Part of a small language model's weights: 10.2M parameters.
Each number is 128 + 24 x the weight over the matrix's rms, rounded and kept within 0 to 255. Layers, rows and columns count from 0. Numbers have three digits each.

# layer 2 MLP down (transposed), 704x256, rms 0.096, rows 470-506, columns 128-255
141111119114188135150097179083125122140143177124177132112116153147144133160098125094122128080130110166123121136108133161123127140115151106153112162132133095151133154104113137158098141123163137121136158146126119106150163111110150114116157154144114121107173138147157075115136105135103145129124156134158145129133127107090159141113120120126150132146075111133107138101121174102131089096119
170145134155106113138148121152160120127100126139116146135129095167133161104149094059171131136128153139133125120143124157130112131104166132092141155152095089138168167114144125152139153139133103133105133147113148113089131141142113108144149115113082157144136130100142150155145136127114124099176128142137124128108112162118174125174116145128119083080181125101144117102125111120122096126093
112119117097078091140136113132115109154167140136144127108133117095120131110101146154122163115147135130106112138091109100142147128154086144150127144102091146130067132114126097102146125122160120107154177120154144149146131128145132132112132134120135121130123135128155104164134145135094105162114165106109167076121114138105140123132101167156125131088128108107118121150113132112099102107159
119110115148156127136115161110110116146128097129177140104096084149142167143150101154111123151149135118143107185140136151182084103112120109150122159132134149149108179150114152112160131149101124129149140120111105117164137100135112076110120147108151122122138143146128162105140153108186101136162065077148142132112112160130101121100166161154141169121116166135129138169100131108138110110053
141102128105121154104154119147107140124110141096096106121107134141091102102112143123132151095121094126101081154102105137119144146084135106102127100086144151117100108182130165106101119145127127124114081142107148107120136167124113128203106148132104130161141150113129128085094150111147173128143128137104176077149077129183161094108109120106126183152152181140102125150133127111106142146108
107135129118109138139124127073112129092170141122124115154134085122118163166150137173127108164105175134117179145136131152105093158177098151146189125099134092131173184120140087129104143150168084151143106115149156061102121088133190152093110109144177132067156142114119104124177115108152100117141140116114071108123136091122184100134145138128150101115124185099087110162168101103101147128130
140139130099079094096134123142114131131163176127120106123112116086148103130134122131066143116135145166116171137116135146139141085140147148162126122080143128109113105189114161079141119135156121141092112127143089114084102166118105079159120132135105124133130117097120139125097179148133079163098150123141128113115136132101116110063135114168127144098109105129106177130146115108119137140149
133110134094162108127127105099101105112147173067138149149130149186087097118123130125135124129109159111134170124137118138110134117149122129104126166071106120126176108125173114184117149108164148103115135130097126104155135121113132126107109114118099162079116146104113089166120140134133118106149102136145112130115114127124104141100110100130080097101142065153161138126145147142111113174140
122125119109133119105121117125141108113136157128085162156113145095169158145136090163103125103126119159088131117123119139136089108156124111183118102146111152170146088175110150135130147080134130145107121157122112130132102137138146103153089123135157156125113087123133135069147159150095125142147165097150118130171138141161177134161142121153116104156140128130115125125149117113095115102138
125117150136121090116134104104154142119116112111115143114120150085163129146132164146138161122142143131105151097126154124137148131107156111119131127144153148138133131146102128158126132128170153105121171159154144094104104116121106142145084177153141116159137105088122122166090173108144115126131093142103143128131100103080159086118112106156115152124117160098121130170095149127161148101125
117125121081141121187110115167163135100098084152149159135121094132137188110161111142133163081132139142116096126110140157087129129119111106100122083114126143120130157139144093134104185127123067136120119134100118194163109126132139133150120107125153101168093093098119124114140121095117128100145164109119126130086139181095147137101126123084111127170133112131140111140152143130139171145140
112138125145154127107110129127121173148150127127139114096126104126169115116134153073150105120101090157109149120165140149105127146116165128139165125148119143151126112173123130129126125155097123138100137131149130130138119112101131123149080111141141152142093108116143133116125121131136154128103162132127078153123159149121149127137096119173159122106129131121169101135145117126102129117115
125096146127115116109120107105135110148164118099142114119084158134119106120110174121114098137144062132145159122154114121153130131140129182098115123113076180109148101120143114113140119114133064133165102138100144113124144150143166144129115076163138137096082114105096119130136108166128088130117114095154172109148151126160140086115129138131138135077118131048109108131174106106178135179150
117139121081119149137154170093116176110141127124140120151152170097119128139127130116099114097087110102124133142102128138119114139134125152118126107147212143132139088148114105113133132109120123148120137125141144171146139116123162099173152131099102120115139101077135175098150191117102125124150101144137122128106114122153127122112105121146154124106123144155130142139120119152123132115119
108104119107098149127179109160137119096124113135114115136136130134087164167112142112066119088117152123152110140111130132111160102132098133131171120115070125155120163085138163157141138098116107124114177150155099085152113159136098145162111093129110083171134107162107150135118101095130138151131138180130131130112169151117115105151140140143112143158126136100110091107147146114138127124121
129143102123105092125135126150128130079126114124121135138137139154137154127110152139163094076167145158154102137127132116109147102097102121165124137139142097133132156108152123157152113104113122109118158114179163171083112147142126134141092165150129135163125108124150133147136112102120151140125100117146179159121083132161175095178148119139146111144106163163134048141142185120088108146105
098127159081113104137139090149115154065121145132098096128090134101143130162115162129139134115148112111141130106116123156135128114121101117118135116135112149147099130119130162113139159107135133087121088087145104141126201169127127128100128143153145158149072126138101121141145154125158127181122139153084094123181132148138122142155137120150120158157125083126093113124169114147099098134104
116072127133137146122120084125111120130094122136145155183142114106097123111153143121132119128134106142145120122140154138113114109115119154138120138127123101160142125064142098126128102157093165081127154121119111161137130171112131106134127119123100156125147117092102082174131137114126124105170087140120144126087086149109129123130081099181107096104099142136133176085159155145149130106164
106147140106159154079142111168101130141121139101117100123124095088150079126148146115091153139142100131127108134123159137125111117111150117130137110149126102118167144083130123152134082125147111108168158144119147143129128117093067147102084147080152128146127150140152172118092118119144129120157165115139141108115121150109130116126153146138128140111101099144126166129201145115180107137202
156088121097144087153124136185126105082129153098144143104096138155094091116106132091120099082123146164131153105153143156142133144113162173129125084112124159125105119123073119116137147132149132123120081123124139131085151131127124110111118126135145106124135138087088111156152122113157164133131116187114102093148112146125142120110112120129151127163168130144118063138139126162142113092160
151104124143117127112136154123151156151095147105121118159163134129127150157141117124106099088150164101162121143136113094110107099107109095180134113122155111160179126137111101141163122123148155105127169126158115132099108173071149130158097113172126169163171128091153119116154123127119131153104137146150150121117116130144150132140140115131107136116147144100122132127110143148113111116115
131113104145115126119132137144132104158122126133135131110111146147092120122133107136154143123161112167149105107143159168138117119132122172135119115151101151161124111152107139117120133140099131110088091152073121155109112108082097103097131110123144090143112127103138123130105160082090166145125155115131146128079128117130167142110139147150134086119125144160115169118126154101121169129157
106104153136129150127144125157086113126135143145083170151103134115098133148142118146165146130099171167102115141141113146159069140072098119175130177134173148151089087164081111059120143145120132108109148142128113159134148124163135156155123104121092077159158100085124118042125131123131159134107099108133143140129126102112097101158130143094130126162136139119184154147148134114089121158094
102113120144094105137163157112176158130157136128134140111173140099124146153146097091118121097108120131135087123112110120086109132142129159095125141122178133151154142090115114115150179114122056192090140154136089117095136115157162134137155145107159139115117124090090156080110120094158130159127157098133116137118129122090143145193095128141123114124113162090145079122129157113150129120125
120122132093128121139104176166157129140120096115108149143130164148143150099150101067165112138206145135085168113096090140137122112179109098135107167140091117143157106163146140138133124164153099161078089123117116147140138155074134160110173133143173109119125140172070151093145090134157152090132163095138165131176110155134107200112124185133122123110070131141104108122134145149131143143137
139140117173072154118133129121156164108126143138125100126121134139159144115115152104132144126098120100113139117118144161103106120130135126161104148118170116192097086179123097188148123141124144103108125142113149138062141165122088125114108122169103157110170119129126108116155136156144113123129121148126119166124158140133141146126136122111141135088150128160153153060177183094097111105158
155114123121113087105128114097094101147117157151146116115118169156103075106093092169134086117094093114134120091164109134107134157115125134135135120105122139132129112178171081096172108099154091089067120152150163166133123136133120104138096112120090152155101168136141142152122140137162133133132153151099124124123183091080146065137092130115157136092115123167100148124114132174108096111158
142120152127131131149164136129086149182144112141163091136113150167115122086146140165091165137155158155168124124101137131111122152138107133131152139102156101146144100084121128135164113100146128124174098122120140082154193125168138164119115088142157135114155135113120104158150134148162118133111101114077142160144138097097107093082118110177077120156173120115151103100131099121122140147146
106140137125147141144119121116107131151098160150121114127145189067142173129089132146120140140172163118107182117150104126116061136125113103154120129122173109107138131134112130183089131128123113153114128126140125158189155121136143046148128112104171140147137113124135143135164125120067099121127082158155143102177088103116148153163105143166096119175132104119141115163130066147135129091109
072126160130144130137145133088100149192173145152146139165132117078141168119131152139134124123143125108141133098107090138047088142154144102203107141112136116139112138107111117145139132123177137088121163158107130108098108129141154137157141109095166110126081151130109150106101089087119098144151100101126139128152133143099103156113085111121138088129190108105140145153114087109116138101163
097134150107122108163150159132107082136121110143125175103109111129149152158131145162127119135138129154148187149137099147100094113168135131097168162127091156073121111151112166126108121141129085138147109153106137181118107114113117140126104137122149117151114121131160125100112122152170135151101119134161158146089124091087131109157151138162117083129114099138108085121123168145097106107074
100105120134105136165143076175144141101112150103163093147173135149115100187116117160164129153173154089147125155131143159117138133121128074131135099138137121111160124110144140129134100107134116122125110126112120135179151046132133112128170182118118145146147175093143122111122091118119100132135144135117129144132160155110106096070132125126080135115131149180090125128162097103108104089116
130115119150150133109128154132158151092185127112103166091081150161101123135065096151139145143113080181105080102164133136120142149116116147140097145142096126115141138161114124114090146134123162097088124162122137156098166125111182139094097161079109160073121134155112103099168099127135114120155106122112141136135130099085130113137148139156129119143076150126177132128134110133165119108106
162108164131133119115116112107100129153139115139139136117093084134089126103140121124100168110117091121126106115117099124118103140155111143167153082090164186160116132117111092124119129130167102164097143169124100103137156145119100110109129122154080117134170106130121120100159116101149167145137107129126095056123158131106134174140138146151158178118141136124105110177123139152130130095117
131146147121129111121143102121097152148141119134107125160123133137133083114142116132136092112108134149141134139134109135153130108094158121077115123155133100154114122153156124122150144126115130146193117102122127114147133116131089131112109156125164114090140127138134129105097106110164132076120124147184161154088119094131153114120117135191075125110135152135123127105150117123094100165116
120139135144138120115127080112117121103165103134140123124145106141165166112150109141116144126171109124171096131108144160128151141116167167146095171131134143110090154129110136180110150119106131099123127130094104121131127080169120169127121115161138117131114125145100181090136116118139137127151107138104132105103084124180130112145077123124110158121120155132121131127112158135118103163136
130135102136143073163132111106093120128157148137134109122117143135130111118108105124147060130095127102097116076171084134124113110132164118127157123131110123146153121138162120142115121132144142114146131106122135111164139160116130126141160074134082122120132111135111069118129149124126108137118103127165123119104174088109146139108106136100165096184176106085156095090162077120108137124136
# layer 2 MLP gate, 704x256, rms 0.0615, rows 471-506, columns 128-255
125143095125146153126109109120142137151074096099102160149109139118159135125110137111142138121174156108104164133091084099132116140114129159136136134108148138119169121144132134112105159119150093131137138143146118151106098136166131107148145096165153135156134105139167130143162138063172099161137111063126106129118120139099146117114132107153101133140121104161124126151097147118129154122141
115112162087122120154123120187141143135105153116114072115131098115123121120106134116112107146118111120124119123158167138120107111130154150117163189150123130118173107115176142128115134159139137092107105118108123108157117130123146165193125110144131128114143132106132080093073113100066095125118104130104112131189165167126124122126149099101127147101098156144120143106136109147144095124139
108154100155170131148116146129134093129150114113143091161072114149124187150094125129100117135167142160113107122144097098078134132137099111115167102144145163139137113158118112168180143148095062162153123066121132122119071163126131151100127127205138138099084158156092176098114153102151118107149104115101097095141131132101096159124129103158160145113101156126111076133055100104118182079134
123121121158102115137136158127120138157145145134134117097143143143124129136112159122125129118086086092102126107122173163131142129110117146095127133131127156083124131114138173128136131116100088141070142137129094099174134160102127127103063126149107065122127153126138130153113094125118138192120112158152134097138128115105185093171143127101125116094099149145101167131103143126122147121115
139149109117108087120075100148131147158141120117138120058131107104132152136112132091135143114125116084151141093139086136082118098162143134117128155140127104115157140132147139136092114163182107125104090151083086114129118168110121159128147102110135142147172137178149157160139112185137147147138139081137125100135110169170160084109126128130160119095104098149103148174145163132156114107135
103102161138121146071142122169106124115096164129096144149117113141132094121125129105120110097159162130118125168123121162132136114142145120117122104104140127098129101167136173133072114132133140153102088122102131143129141118110130120140123135142119138151088107130145147102123127133151139149087122126149128128104112136128111107118118144111138131086137133133127113144115118159090107144142
148187056131130139169152131124114143157132116118136116114150133116102124118147140175146155108093098156128140069136169095115103081098118129116135096156104120149168153115143112097077063141123153130137123088111117066139113163162121115162117153114129100126096127115159147133146116164100121112088126150162127127152120144136136109147133146169122142115124143105128073133098111096152118122126
097113103156146150147107093097138135088091133103085128159134134105159079125125083165100109133137095158126155112108130146137138147116172135146166160125089145176129144105141143155132118093130090155131138095115109134162150116160161064169140131151109131088105139060094160112162136143164126178125121123100139098146128123101170151197138159125147127123154138101163089107124066113096115146140
126119116141131172106156136125151133129157151122137105133149170104136141138185091104145121130140135158136155142124153144090138120097140159145120141075121129101089110105101148125147165175142087160092141124137147147090166104083145164142131067104123145119133134154154108132104090098146129154127151170116144138120139144116131128113137123079156098126173147114118173111121092156084136131136
144118077127120111136136118105127097097091147095144131166116092104157161112133123128174122104150115123130138119153153086121143170113178137095137110135097106124137176150155099144131104142178099112140116157103134162146132124149152134175116072120181093131160147119128152095078154108146126149148168159117126138083101120091146162164124113139119132096142149160129143119124119183127162147142
094149116159104116125074134095133144152114114137130104052118078140105140112133107141141119133142116105095142126128092149144153157099124157132171095126150135111180122137122139190101134148164112132148144104118145159154098136161094087134145102101138128144103145087109132103138141113130123111081155089116140141144190183183146149135093102136098122100130094122188130136124112124138140136156
134111147133091141154112127125098092170142184124162114142135149131178160131121131064080099169105103139132089149114098095087151141123046146133151135134119151148131108140151075149116122143165150150116127158138144125127169097097140108115093139114151134101129128168142129148116093147110146184128077123136130131135178128143118148093133137096133147131151099121093149159130094128117126125147
112146125129094117158107116138131114092122102124118133097136109088090133141134115130166121152137117135153111168154141129126173083111173122153141096133100084099103104112127103138144128164125084121149159090102124114134151119094095121112143159128124135121119119130092114121132167128122150139086135140128160152137148122080111124132135148136115117114151058158111143112133094170134193141164
104130134091109109076154125142141129091119086111144147124117104137147173138135120143057190083139130163134096143107120126154089121124110110145122130128164112154146101129093138120115129080109099132096129133144144095095124114136134121136149123132149130117090101156152117172187087165088101127116166196146183159098120119158133109140174137147131099128107144120123089161151127151126120160120
140109152120134155105152132092134092106119145089124119117078090091124189103142127126109132132075129132085170120125151117142094132155110122102123162175087146138145148146130097159140125138142143150099113094124097138163101139137152122086161148149085083132144106075128116158098102081177134129157142097122123140103085125144108157119138154088072097125132127089140122106190118155139114109138
133109061099115169161130109153162155144161149105154125149145124094133098146158137102111111130133100104092114085137181111114128098140089114124160124121146133148129158125096120128128142124137098123113130153118131175131088162133106160140142076116126090112108142130103136136151120139103151089114163146120113132090132176142147132108215098134140128120132137105131131133100103183135153148149
090134129141043151153146109167129112119163087104145094116119157129138078132116117120101147130125135099080088132146111093084103165146126106122155119141150078127170106168132087108112070137179148116114166138132138131156085131138119171176126162093131137102147147124149121131115138115089136134082123107140121132112157135159149097152144137135150128110145130127163121136109118107158115110110
144147107097132114115131187111105159153121113137156132133136134112099081128147133094120111141119105109152112102109149147145174134130127166142134145100177112131102158129137134094118144116121107079095151106118146133156095150077105102151135132112119168132135154165105108135132134170125137116111156097130143111105129150115124128144117150111102143141092080138157129108149170151147144172120
137117115154132150157146072142146073133140153092129142099139110142173111116109135118156132155121082100143144162161115111150125121129091148120141124101128134097074130157156135135105110133107112158160169125121112130101154086141103141154116113097140152144156100131148134144187120098087118104154105153143115106133127148100106115132109101136138122116135164146176182113168113110098140130138
103132139107138118084128122114136086137157071135149158099123100137105094149099094114090153154127147138118127134082138123107082121158166143130167089159083122119087164112144157130128126100111110125185106115135134146147133111161138120150121122116147148102083108108137154123120117094143170102124142110106104138131150134120141127142101125117148146140104147110114106125138118080128137171144
112096125178088155163138144144144101103190159133103138122150164112162130096078125092113128130119166131136123111083178087095158112083133118123152119120111112138117116077148126126115157087121135127113109098117145160140109155116142167130116108182097166139135150126093143122129107158144118095116176114108143112136091120152088111145130118110124124167091101144115147136109089162121089146121
128148179175144123160109135133093083138130106111164139085121133145087186121109140166097131144113145135139153116105156123141098158105101111128076140124148132144150132126106113118136136137109134131141165144135044127141134116103147185117110084138139172120110130135099126124087155134143123130115102083115173144141128113123093153115149170100101138129119163146121166141112157130142160124122
150105085085165123129126182137151176110137147115125138130156121139122166113120117154150145163103124107075136110107150094159094091164116111100122130128157080145151131102142108078118158135148119140114164100130100116100137146142156124147121148174171124115084145107139073111120120170119142103127132113124117110105046160120115117152133109124121146119139123137111083121107133059171173096128
099144175157151152099157108132107149169169092151122085143119125119150086120140150172150106135083142102110145140129126135098078132117123112126136117108151110116134131111101124182120152116085078157133188123130119105112144091081123124158129120144121130078106158162126099157066115143166090116107105073153124100104153139131122148110148120137108134103149128110124162126122113136146103165129
116138147113143116078155140160168103130137113121106060111139115082153137156148105147100086079099129162133127133154137104137103092130127121153135138058114130129163089071137143109140142117119148168113139112120114130109102147141153173146124128138092139135134167154140142143145066146179160134130112153129114135137154118112168096118125151141114090147078106123117112127139162151151131111117
142120128108131119130119164143105124121126113186122160127128125146106119122111113114130137131118143127176115165132133114166051172156142140121143138091113133141126169144119125144082160094129087117140116121160136132169146127121111104107135135132138099109150119119093100109112185130134106136110157169142136135137117145114118127143131130131126110136118157104122158168126100134132147105154
106092119157149143159138114139061094132126116124148125130097164119122084133136141106101106112139101125142145124202126115174152143122142128121138151142127136135098126143157131126119146145138149102093146071089118148139116128120126145120116136150087115098098168158131127132145134108108130189108138144145162158181139146150124152098132099125127147114090143098118149177157129116150149101160
132138113142120155167111111151111127106128129131119128119125162150097148121138144097132141128150128112107127125113113147135125116083106100176148124123141107130141125169129125065123130114154133101137115124177100134079110186139122168127167139133074100145161132081123143097142152104098067140139143133189113099108087155114077065159088131145122127078125084098114129124144143152124100118085
118115112129148132115096109085152164139133130144141101117134122132127137149163127170140152096117095104142112150139128116104144118158134134161131136097101117083179120140135158105137142136132134090132114122153140118113140142153115100167148172076135144140081097129073130120121146146129146146120157137162155095108160126096136125124134139134112100104161078137133130069145099166126095131169
117115111096154128112136095105171148117141117084148110093129150112120126129125101097141146115135114158118109152120161101080165107104128135168143138108160102123146090117125137127101139104132154120143145168138150080148147103121091135093155125080107163135135105121121115131137104109088131140150159135138133089156153156143149145077099125152087120165091127164162187126097120126136148112139
120144120108136147148130119131148084157114098131168124114101132107159130133138137167127160107083100112129154141123124071140113125084147147133062137141129141137106113129118123170146130128111145111134110151110115144102104156153124112149164113171145133141131109110136117119154166131155130135155127113145120144133093144130117130126125057116129126123136098114174116095095159098113096087150
130144134123137101164134115088161154138146148114112127141116083076120154142137141126118147121122113131113108106137096134138109162119150150118143116110158113145123086138166071148104183111114093128154175134123126142195085152118133101175122131105131143165141157120141126144104105186125096130080151140117130140104102182175126103110173060160084091085140094128124197122154122095123101133082
137097134135168127117115113132150096072084099123145103140121099106176098163160148116147138127131113127128129126130134198103130140123085139175101136160139129112124128135189174114123142112132117175124145096138142115104125150135131157167081127111127156124116162120119170107116108130113156111150146107129097169118080108144148135137124103129115131119145152105109080142122100179144121152175
115088090117148089146101123120087124122137102133112126164113171157137101132105118138134146114121143140169092134146102147106129167100123172085123152142138152155114111120120151143131157145135131149172122137157125133133139162111149154104130114127121156140093107115083155131091129157155120117127155175130136166148169147129132127133147066165120163098125159087150146135098117118148119124135
152124101130087121098130171127107149136076149092125123152123143170134105172180112135131103138104129148141141122135133109121112127131169157110134099139120103187172099094133145116092089120121149131101155121079183151180122124100146117124104100111153090118136106127122083147087095135116148139129136148146125132132124176148158102128144156101126140138140080141116142166130142095169174116111
147093098109110105120135192148138083132164144116164116123165132128133123154159105121131138139136131133116165158153152123112173123139110164109131134123095101144139109090150146093136150148175098142145175136131134124123119103138113117150125113152119176136148106100148156121106161130122128170123148156115130144112114143127144118152139132158173109118124106130084128099112152126139163113135
# layer 2 MLP up, 704x256, rms 0.0584, rows 471-506, columns 128-255
118164131133098119122181116134074139101112160115131114127120189119089103128117155117139077110107128084125129123121140123103126148118142059153116126187160149115118139153152145127094097090152116128126129125109117091178095134135101156087121146144137115082131130149118162134083129200077135148143140122129162163101134083095143144116152131103118152121136096109152155185134082129089140139133
136129124163130098074147118123093119118151104143134112144129142126131140136134118139179093143098106100144122121149145136155124125110146171116095097155095137124151129158140123140121121135121127107138180148161154096140143105116145158148108139121140133122121120111159106129109143136121129107107168094123096124152173146120091112139082098106126167085161141186097130176088158141145124156125
183126123112151144111117118163115118123134170128126136149166143154082128189109172083117151131146096143137189115096159115134163119095083158121149075110159146126106142116099075113084145062160155139096132147071151167108087118088132155111133134118096109128136151093136114115118167095145113145126135119134154119143105130156121159132133058109136127137153148133154082117153156160149131117167
160122104153131076077127127142126145151134128110120131129082136104094146121127139107105132165102123139123142131155160131119130164143125123168149125098183107156108106101122123118193197167197147130175107106121154146127103126138128162119127119118161125118118140089158113102143139114148109125107096114133074116135122100141097115136144154132151102127132134129176107131095100101084157128159
113144120112086108114158131080157117129197148143132137123134113138160123125115152122085098125122135114093191135089079128094125158171068098125220202144131137114114119118142098126103159149155093152137129115113107128155110108142170161106083176140142143099161188130130115104127128112120080135130112132164115156133101097113199150134154132116122157136089138117127179141161140071140162127136
124106131125148126104112142142125136128107139131114164127109109137124150140116145088087087113097142140105103096133147106110139128143157134094122069159110163155155103099115082112104148096192124154149142139142143167144132152098125122148132140123166131137138146107105097132116142105130140129131156160119137119120153141112125152117111147120136105155109125117129121137150120172144117125104
141106123108095179111125122120161123139081154130133140135146140137171118142147148097086128149127143130114115138149114125153115198133140146141137133169108171125100116122126108163126134106130157083094154111116119131167127140127124130116137128132154124123097087116118107121090135070147161098095116124135138172112122111084120112128123128119169124110115160104080132112127090120129147104113
135125076129184116119119098151133141137094153147122151104154116111114100126094141141129118128120128146168114124137123101131124146134161168109099111094150140162171116133120172118115099109113144130138144125148137123138144125151083148127100112095161144142084128162140137159118170121174130132102155178185125114134109137115130114070115131057171097163132112133130122137112139116149097109145
105103134115151125118114149095138184154104104108134156133129109104147156123117134137160103156133107144114123138113137146106101138101148154123101141135092135120087089105170158142120100139106157138111174160109122104134122127118154132157107170148090117174145154131127112115097144105143143163162114172148154128106094120143126093128095125146095138166139162137144126071144116130115138143137
144125113165113159147112133106089145117132135124150118133190117099110112132104091138108086162131140153159119138138107152122127149092111109096104149093073122107123133139147089090113130147137072118139107142127102088160132055144145119078134140098127127108135127120137121133097124110124120080143135167142095120109168117094164168103107135163154127148140164166124106166163110121126126133169
112144122138104121098123132114097121115090107135151106118154095107138147117100153138124097090121147091134127133160118091123111144132146104122131131126135145129156088114118162135137117109118118106130127117135133148108119136138114122125078106132133115149156081132118140140127109132138140145148117108081104094177159096151128126129137136131100137155121105133187123125154146121137110157132
134133160165135125145153159091089141126135085130152151146155147112141128074161131127079180109122111114140167092120101137153126166124137152135132156110105156103105139090136125115130113137135205083128151136122126113127110141118077125099150101157136144134091141128126171113182184157170120100146120141097124131132114107106074182166142111142139136119133185076133165139134119102133089109164
144099135142124161105119149139138196113125145136107104125095129152124110173151122113140107143127150138096126120143085126139130126125132122108103152143129155119131140126102108101130080140131146132091159125122108127107098139108108139138149135105097152132142175087112131108111122105128144120175100120149105135110131149151115120116123154103135129133131109101140168147135108103163158158135
150136121131131086148128105153109117133159135118134116179128158154090122144121136098129070098147129107125130159113170152117158125099131111125135093131118119177165166094154107119144143129100150118139110113119135149104134120107091121118100191097104091161116145118147169106120136113130134106122120152135095127093165117066111131169091146118122148100160102165130134129136128118160117113137
142081105146103143082150090146162086147160146121139138102110128162119120137147141118085130115141140126140119171112115105156121114116125155149191123124139082187150138127132131124131141087110085136132125149096149133143109121150147121116119151162167115087139167155139115149145110137114109133107124159095089139067139110086104130087109140183133124087170148139098132169176114102110131119150
126097154151126135101096156109142094091091117108123184123110149147105148119148081124097150100113109135133205147114106148174155164127096110176112179157093147132118133122131124114148118101098119182141121141161133130142124122140141120099114119140101128127161075119154127131096153156166164096091105108142096137131111132110109109162120116154099111098155156109135143142104145116170177124068
083142104128156101115108126146136132130138131099120096170111173158097116115162136133106127190133142101123107124098135125111122151119186099112178090124139095124094127141112114137130159142148100106143169175111119109128147085111111125141123133123161141112153143143150121108108112140061156135138124089153163122138107154127142152105184150087174121130138138096183099144136073156117120122115
135139121127149140114145095138119139107119087129076103134124142109099097168115066145106126162156113105129094153088130152098139126122119157114117095134169123164169150123099156137191137170098149126154179111103118188146099120069071159122148113173155101142122141129117147137145089091147133087172136114081116119124098100128164142135147090132141138121142136138190131104134148122120123124132
160097107102100133110189145171146116151093152091136163084128125120110104146153136123161149152134123140158132142169131087118134111123159157152128137102113128118067090158108152093122135130150127111144147154141128130144119135115118107133173131097149101134130183127115126141168141147155167096122112105180138082134129149065098095154141124129146109148157077148121113142146165175112142130122
157130137172127163119143104136120138151145113124114126135116156156140139105095125185181153163124120080165117118132121146127150158125142116128117101111107165157162127111111123180122114083131165107114112129098058151155086128089133127156080148142133103134098194092165113135135118105128128117117168117137147107126125138160097139113133159109156139098127132095115132113109130140163143137113
111115162119122099127106143158168127135144085157125137170156162099138140077092168129142142189126145088131167103116144101139122147150124132127136118186133137115115149127144131141185119168143104108174121081090140130150127115159114124105115164123111170112087117199111085113099109169105119101123107096107171161102120153145109116114113130119156102109105129126170060183102099126121159125140
106149148156118174083087107090165112087119131107136090119100120150175119129119112151100131127142136116124141166125152094142115096150150157145128121102144105115152126159147142158120158109140117123075184149170136147141153135158158109150147148080176157148103157136157147157130120155134101120152111083102133141140146120099156157112165137120140099126151142169121141100110131125141111121164
111152116103070119139162110142144131135097109122125106109137146116090126154141133156143127152124151119120137147108146133148087167105110139083106109138100112174121098087084146141128129133160130134109151145142108119135135158122156061141107140149172124119113136116069104116127192105144121125142107125115122092130100123147110144154133128146139137139130113102158095147181123131137114115119
121131108172103158114151106140119094116102127137116170120158152123109111134152131158118097109119148147158131137105131143091094108091157119122168059118133130124119085146114132117061204125108129116171154109116133123141101111176156096182098115097146176151085123082120080115152143167129102174114102153139122156152142089122176105149132141158152161136168124131128125156177160098122137144118
084077154111108137121162126140121118123114133105107126152134116144153129139095112097107088138144139142107098145148107103118122159122098122123114123135159117116111157117135136169114059159166144137082175109171128144140103143122129136148135132121158124148107165119129133127157137119115157108127133098109118152168112118147142134131119154076138126168174094145151158132133133119175125143121
097100096123086109147103116163141144129135122110110134087101111073160094156163143137102123106134151131102121130138147120150126069143119159133097157159131097126095154082114194119105153109114183143114156130095124123119165162144090093141141172109130126113111133114112096148138147114099121091126121155115137128133151119084102134140088127164124140095142155129169151097116080119158132141093
128160136105126144099104104168097124132132158126152119097118147111108084176109174126142096137122146128152137138149121124131138090158159156148145110136162122139143095105155090139065158145106119117077141155126150146127124122115137114135129153132158108079171100152131148114105145069136136135133125154104119096156132157165124187122123126127192164108143165115124141151120107084146165083074
124195112132115149154137137141112130115136124113130198130144128079078164137091159117133129136092147138122114139082108110162131087060125143110116141169097100145104093122135104088130120109127107084168088121075124117127125191129118136088117110186133173105127118172124135139194141096197110128157180115141115122151116153098158133123124128151156137120160163173153135154142110175179095119106
124140120166146168126109080180115097126119157125162159138161114198130086122106165183156120116115158088074130129155159108067131120167165172120084124123079128086127124081086195151116114105133130144138175144131148133128099114118153115145149189097110143111125116117132113156119123096137131121134156137124160127164136126120149123132099133088138141074145136091145120140143111144097092105108
109143097138113109142114158102120102156161127132094170140115126146152134139094154138120116144128099080176118114121098102102105088156117053147142130127136144107107165161129146134122109139134148108144089178113120117149125078108132156074115139171116124109094125128111113106125115143139123113134101136145133123073125125102137121141105165111100152133162136132146118148101125147138112147129
092123131109114094109107131180114108138150105110151121138112140133125138146114128125161172159084143100152130187098112104130119151136116155158068117149123113168149089113122120130106119121134091138147166126126101141136142149163144151165139147100130142149143138152170138146149111125148113118112124095113129151120134169139100083110136136123132165119135119149130141119139131107127114129110
154109112136172097130124167127142158080127128109110120092091144127080141218169079128136144113131128138070111134149122110088122148143108125114146120175092106151155112122143129123118130128076178133113153106137154134187131177128144125106087130120135128094142136136147082105133081128116114138136145139132190152108125147085133141105135154129111142148111113148112144143123121178133098117129
140125119166105102149096144153132060094147138101124135121109141167097123101148118150130130154131103118096133134127111174145077133106168133207141173136102112137124142121118153141083096106089106108108138128155117138118116154094107148125172089168156096100100139134134128137060122170165123143077140110166138132072100166155114063102113164141148121095097163172167125136126122147150140155145
152097148139155115161109110176147124134142167150150140076125101150111157123181137134127137179156133166141082131126133130108113148151111139163128110108134096106148130133150096108119119145123149117102121124149129128122122143111153125120150109103125120120135122149171110119119139130157155182155120131094103106160126147128127114107109103074170125132120088098148137166082163140192119105128
123104113097160139130110136122151172110132096096101121103091141147127107104139125116131116143143115148158137136142166136118173162100154163116150164132144122082102112128138154143094083126121134108152116104123147112156115135107137176088137110091143109097079109104122141143150145165102144160140105168116084132158131177118155132123081145123126132153133117105122201140114092140103142152161
142107115065132124145149130154194091131095105130147171127150123120156131130117095164135175127149097101161119120093168146128139118103110136088138127131135179119113114142122152099103141141170129147158088126132111088110147126098107098155147159152147152128132122114129117127158135133139144121110126107100142131121073112144102125109114095156124133111113132147143167164104140138165070129137